Each number is 500 + 40 x the weight over its row's rms, rounded and kept within 0 to 999. Layers, rows and columns count from 0. Numbers have three digits each. The size before them is the row's rms in percent of the matrix's.

# v: layer 5 attention value, 320x320, rms 0.18, rows 114-128, columns 256-319
# o: layer 5 attention output (transposed), 320x320, rms 0.161, rows 114-127, columns 256-319
# q: layer 5 attention query, 320x320, rms 0.135, rows 128-159, columns 256-319
# k: layer 5 attention key, 320x320, rms 0.138, rows 128-159, columns 256-319
v114 112:504432442562503515492542569511470570602490504462544388488471515483491513472401534471475512451464480563537510474477438529493448484479553500511509549485479539519416528440559465543477455430490504
o114 103:524527631474470559523563491558523521498545484486518530512490477479492562562540419486486452534497481437503520491525569464571491498450456535453530497527472505522468533503446527529552443516478474
v115 105:538442476524453536504515503461462486496487506543532449529517472481499509513486583526487554528584425565486536492490461562481485466487517463501481477529535532479473535507501485524430418505435508
o115 104:450490398539480498544506568531526522566474526540542487571495504513508511575521452481527524467461526473458435428440569525456510462532497519432497472485616511518480496528505490539406493505477483
v116 107:536478506477407529439505530535431453519512511481493492444475553494559561549494477560547471432502453422574374463447602495496524405548479481509587500545496467490439495477476394442479542539481459
o116 102:481505548527503508537491483543546452505472526559450490573482502490523430530524485531492558515464493465478459522486486520491526567477454505547532496484510521537527492505537552475552448505559485
v117 100:535499486460450384522455495477439558588533498529534514474513505509557427545498426488574518494509462567469477455536498495581418452506515446596461502424479497559508498481581552462500499468478489
o117 098:456491533544466448498497503512490548495519530483493489508378512497504533506539505518542538489505440545599501447492436475515573481465517451471542493538477543450570595478487505462478510440530568
v118 110:538432514469528555502508426478502522544583522495478504597524475563537448474442478465484421488446468560425516461490521504533493484525507569495538484497563485490531496526547519484460514418524523
o118 105:524507519487460492493505546431578473498552494453482486483522458526520543537526509458495452461377451528493497492477486518510531465458440503536568533555481490547532556553458520493470618473484495
v119 107:520490441485491453508517470552555486546396465484537546482478484477473457522539534471421525504486460531527489495590528508571508479498526493461541479461469553556482496491400442478445422475482482
o119 102:561468525495542510482565531510505555509551489527498520579544494519550507502507555440456520545454544528544501486496490481510506488474485519496519482475457515503488399540523525462481598454480535
v120 106:440502469496536532496448491550530495440508557566528552455497431500533504545555493542523515535541450525509486517540515486461475494524511452494384544505448534539435583511507496485512510512475538
o120 101:546476514517445522516490436570450483523480505505457493535527428491430514523480576494616550525546557461552513540474511575501493549505507512450467530477478482453548503490500570509511497541506436
v121 112:501508503511428483476548466467465503517500459503492539531514445484527446440458513483492520466541566502483481510547477536508536468548527468540466520529515511542478442562503583488596559513426474
o121 105:501486499434470493505456533516498445492472459406470471540527529538502415503502555525493494520480489500515477423525494522499461466554479558604461524506511481467468466520546498469428419486492452
v122 117:553474535508455492457463455453464519500531500510480499467493529505471468560491524552470554466490420559512556493475485438478401498447455539462534493485469506481584522476453578509488453495564498
o122 105:473483517569489509566471513546524493546579477487569468542395514587525478484503529387479547499478460488435454522480472491486452480490511467517490522557507544519569507522505438478484511495508507
v123 101:448497504491473503465497571517517523532487510429517551511387435540492505449496502461535504535511556518505463511501509490498461499455535494504477527490592472501453556527503501419473411470505555
o123 099:492547494461521501536437499489506534506392527531483493537468456554560495555455544494526449456512492452563480457431529439534535523501565533453552472482508448510441523492471386508509516532481484
v124 106:527537534520532445484482496544508444430536556542537568527419540414484507482448457538497405461458504482531489505591485507555503505513468452566508467473511469488429456577495508527573516421500501
o124 096:483504461571475449490515505518525523509463517488501495451503510506532456519496530467449486549445489495470539406501469436499516518456520505378468487493465548432554433459468571480535522580504464
v125 107:554556451514430405519482479502511462515488487492483594479543493491583471425456541534504422510543523507517418478497466470473463511475569453481568515517473469498547465537497467503442503524493517
o125 099:505493490453488499441478485538493454526497524467543463463473490496502604541524464504518475497496507522487446511529507553459498483493479482610500591493477506483483474523414589448463503575551501
v126 111:501445496471509475532537542488458476478512524460532490536504534544597418484513603538467535471542465528499467494440509512549524554435517520506470447549446463531600469561537613491520502536454470
o126 105:483506530495470467535490538422567588532523582502550537517402474435432497489503478545535529461361441513552484450479500526478497494432577488522484494455501498457556472518600535540511462503530484
v127 113:561468503511575494492588548467467521475485480433514534470617490478437473576516511533459517473553513481492523451515462470579425566450477444484518492503415499483486500573507486611451480542453546
o127 103:494459514494445553452498537474488464485514516425507542520530532524487510483502454521423498566397566488462473538516486495477479476543527581522430481455438514498522515562444548560531577568491569
q128 089:492471546486459506523509545428484489584460425503475508491497460532537465508448448504489473484535449525473474455467532562554471535508485561470556516457484533502534456466483471470462536500546521
k128 075:529517430539519485520517465499502421506572584495482505498510467464521554473497559529519478534454519422547520474527436493522470440418540539531493483476516451527459448473488522438501512507443495
q129 085:505530505535491481520516514478452465532433498519518491565491453544489524534478543540501549546543538520483481456504455480519480517455488422479458541450449496535480458554540487494438424540506529
k129 093:508454461509480460475475438526527426433519514532498465487496547503491570511556525510532535506470417550549461499443482514454511464535453505545504467516549517492532569486460580491489532538476521
q130 071:499497468495547483525502519532524523477568508531544486564447535495499543508533460533503457533432484545453511463488487492476502445539495486551454469558524514517484527510496549479467558561474479
k130 105:461552472516525501496516469553506529464530526562516487458577511462482457485426480496460528450487536493519510549576454406505520552453542484452564459507539423498548445468619476522500496482518436
q131 097:455523460489528475510476509588497473466532542537535481469468543503489545463572496512517521528473531478499484513511448454510535454500550484515492500518558551414474541397480578499529582480484547
k131 076:482538481498472473465528421542511532439541504534487521463565564489453547479517463483461494458545538575454495582545433368516527500551586445447517413501500474528554506463486520510534477492438509
q132 088:549493558508488571503519509465507514472441466465526523504526504505525470537492541461522461469548493554505476562487477516488475580545514602433603528490527483543594493504460450475502467518528454
k132 109:544509504474462499451484491470537459519493473394519556475488478538501534491446528538466503517518444447460545418435518584544422479482452514515418572440477536525484543517416462515435465536476564
q133 092:502482510480476572495526496425508466530472456493478504483534467562587426482395535519465424508492513513518452515491561533465498549512445508522535545467494465572568471532471464522521413455490477
k133 079:479487478539586453571522516506472520437521490561480485479504504449493424459521482486506431466497580529488465556509453421431569520536542481484555420524467466513522528487563505518557488460458397
q134 091:456514479561523492474529531541537525485517558524548482452513556405459428559471497509459535476452488466481526537456535482456438484459530434492464559492482467547491473491467527499556504524476464
k134 091:500578474429481499449462534519481469522532457463504526461494394505520546450474498485494435450485546500477493473453514489543523571535510536477525499465553464485445541499543557531489503412449519
q135 102:528546487493589559493496507486549561531400523562431504413580613533503504530530480572480493448447524470511497595600489409514527458523497521495496401572512530469529453405502490506560505534471459
k135 099:504501531435558468457508450468458462535512415463488549477486466465544489482474524501493507474525502459517475466432517522506511443522542553458514395513492529539416517521459462477486466520538464
q136 093:476526530506477492505472544464548418523497498530533441547334495464530491519471534498508478438533534567548508481450486504499520471552548486558544519463479469504498461460506499483463538478513504
k136 090:508514502445448501524493513510515496548531522531572483517478533481479466500477443411528402464479558562532447462527457489487485562522535496525479466456533498572505478444494447521511500558400499
q137 095:564511451461525492578464557474485450598532463519524500491499507478495532515526562441504526420510518477467569521458560492575505524523530575520529497497457443497478535553507570530515520511475549
k137 096:533399488517527569540554523523476484484473431483514538517543515492484504455491433477600543432534446425463488509520476457493462519516418593494557587538478474492448565549519440549542471489528524
q138 091:485472491532490487483502510441521529534476525543550483509497525523573587430481547512435492503543549526507500471536499520534490517536458501539543553489401534483494495440543547485508562497454620
k138 096:584463488481500477510533468579531577426487487478532572509502520547561453542494511493544481514526495578443488450454503478465530455550525516500508460500494450494484534535505425430532557482533535
q139 100:532517496527501470493510462505559526500508546425551492472521491553552567510419440434529498556581516509459556464441581555570533465491453471464493520482468467480446457552464454427508587557493512
k139 093:506452513593572482471487494444543521501514447497486433503497456519459481508478482511542516510563483503487548456548540528436550417561495515451437525491336481463440573509485464486548520534519538
q140 089:475568542520488577486445542492494484457559475560557429478525545527510473446405507501519509419537514425592412451505510600516470537432494525529536540413500581460511487531512465484450543493445488
k140 089:520483475428425542528543494517514461446460424479539487473468459485446513472504449464495503453472482535496564445520488522460420554495452497551495452501431504506498561565452456507490520495439474
q141 087:529442565512523516502594513500571453482419485520459514507518493405525515471497556586445464472475500444503524419506560474489550479506479487487475511461501546522478535496446501534610550480444531
k141 089:492474511427490476524456512487416445483481559489543529475501629508483461401491544515567520548586559446499554511487505508499463471505486459494480554513490546548463526462466434498459498518558504
q142 096:536536468510491604507489532465560511511464434501538526475441495450485481506514464466534584512538524494537446544472491437490466514444531508493538541538528479531449531444561472466531554552570542
k142 096:511436533532567539522561497568512476456502465466519536560500499444574452496536556480503480426527513547471514505490518432488428499461480516432437523417506491522578522430559393515486542525557509
q143 100:496528561517504523516472461442470528467548486510488538520472562536613432513495509506593494434545458540548431480486506473404508519505502474518500526488504472542478448500535481465529501476459484
k143 104:521483494459547476479553523511432558540475494456510507561521467462461582493509499460459543539553538462525520577444474449523495550502512541523457571483466568462492464476494455532517488509544483
q144 091:519513485466528449367478515456523477446474475495471547473532516541557470453461511490430488469517551535496486484476517488482415464484488458523488534413522407466453592456536475511503458474463532
k144 090:486501578520526482513465497551510496536444511436405478464535501398488559506520574437518512513527538449438488549512424517591497475563509445455522502531554506481473529476472489407556446453491566
q145 091:483452564468538558494503519519459506470522552496525521491494502551481409526483516551493464483522458548424550441522513534474590536593486517535479520479512499453502466470528520477508502504450605
k145 090:469475541514491553512494503494536437457607443551490547507432501486487434466490528497455530453467549509455471504432550489465513455461573463493502486434552489468517572527456557505526448498530457
q146 103:426500542482447475420502478493493474520570511498482556440551475592490443576527528517516497493516486547453539493490545522514519566512452498501509452471486511486487557439500515444472479523507474
k146 094:432522451473471528489452490434491512466562550518508447479414501486492550550498457521486537542507491574437432477535545479483503532478426507529492513523468454512540507553536510528524492497453554
q147 091:489404465461495418449494482471433527609512566509464510411496486528479498517489440530566502466521462462446571484521471500494497438554499464573460478568549464522506468409527535496461511509515569
k147 096:488518504567529434503480484466409544490452482454484572464476504529511499449519500552518421556454540499547490450556546561498527422555494490550414487559502578535490458542535521538495473452484469
q148 090:532412393488513531449556482529548561479553543526479485479574505439463478495516536549579502434543592459477468546512467497507518454543463478597491494491543469497490509511478446522443468470520575
k148 087:498534490488470475520457519496457561488527580438447439504500515489560581487483548517522428503486528429489486514476532476487485533481495540478531492443463458494483547531438559567477453498502500
q149 094:490546467505480557521453522487526506434534504462492582497503516487460630581492575417439515495493432546472518553525541528474491576413430491415488507516544491483388500484510529495475510423436489
k149 084:482501526531513524480512530558485434496580516515514501545582487486571481573537556523468475470475522464488518534473538468556542436548464533612494525503508532482465442517447557522509485504535542
q150 091:513497523473496473516510485474470538546440536482490490454513440498458435490471415482553501405564523425536445504520548542491463577489480466500456394493538513493491499517537521533468480460485445
k150 098:474535502487492529539506517504510525490422499634449516518466529494474516434553473553504443502442530581512464451514619505494502548520451534488511474482522472480564528510521477530451460424452485
q151 098:508474500489473479500427400505496494535536549430521441581528526477531427477447474554471559479540442579484488444453542485472499503413512514503508486505520500523516413496474506524526454421535482
k151 091:455617530500472546475542557438554455496507575558522503540436510514485499487576504412430462529520559422489424463515439532482498551478509465484510577398492536523575540453481461501482481522508480
q152 092:433458497489490516466453470495473572492496517461493457512485540446549509419466486546500513558487487492498498455443482432466576475490461526562512490489480511510491546541479488567507517482474551
k152 090:493516474494510540534503470506485487529503513570545523482474459493594530437548466553501501516404519552516512512506517519547521496522423494450507462489487508497497488443540436469508554469421425
q153 092:471541505541508487474476578504515567588434416485473574458487447540553498521450470496515479551486534469447557470485531565466541515458483488532499448467535537563517525494461462469484533450513467
k153 093:555486555538485540455503506529501491556479528510446498508566518495467452476531505481480525525525527556481524428474499483519564448434537429560530545524581477517506522493611447518520539510486528
q154 098:523498453497464469498428534557499518450540525538467480530461480527531549493509520440517500541454433546461574412513503524493516481535487560482462586489474489486516441505469504456467449532449557
k154 105:489461486436494552476482522498471483464525586477455447506449535505445570528529496493489436490516420522489506574496526501471498520571461529499460510487446469483492482481531540519567517449497462
q155 085:451544472528485458490533474511503581569478453535502461521526456433454512432535496512508519510488514589463443452420547522571544547521522536529490468495517494505479485463497546463507472466471512
k155 084:556498492503470476500492482433515477515480533457539470521514587519598516506521429532506480514463488556567445470483518443501422519604557459521403527538531471421424610548480480542477434417456475
q156 093:475444545419537496496493382510473465512569529516525497472471510422516580451461474482544509504431564486559508565538497537549495493454490417476477465366449608517461463473541468442474512531446475
k156 089:481447467547536517519500508472491418484590524458475592534462453526554547592530550437500513478514557512491484459521499460464475447443553476464518490494478466529525446505436546452473467509454525
q157 096:496471510501503520408456499517450502442472493441572503481466496470523433472472510496465467503541475516467487602500470497512494492498472460511446541457477551524532487493487563499532430414532526
k157 092:489509504421491500521530477558465526427387512470508492539487503493486485530420531456471492564498499482471471534469523547572530468535537575538644566425493490491563484555447509479502569485524457
q158 096:496476510524505489510593500469491601538511482496536532519527525498580539446478573449475489514581463556459482480463499404498408523580536547488492475493450560521463544508606503568527517529487497
k158 101:481552506497460518493578479553578498496502517575460433505497558515542513457501442516476476499428497555485473489475471383566438503555547611457565601387478516464551524541545534508524484464574537
q159 092:471474563480497506487497511507602492495572527513536448457507513474362547558489551493545554483486504495486528470446533484519450543533526517538475504527517495527442557476460540467458544508478566
k159 087:481429464527581543534483533471522486488551519449530474545490498509475457508618580576517520482577481481493497492462450493538582537437462554565518491523474506527529529465484506508520564538512408
v128 089:488478556491509434505538462480525542469446405464567467490560501529476545514426473492501545439485478427455543580492539518512566470496473467454492509564516478487462444506569531432468482451609370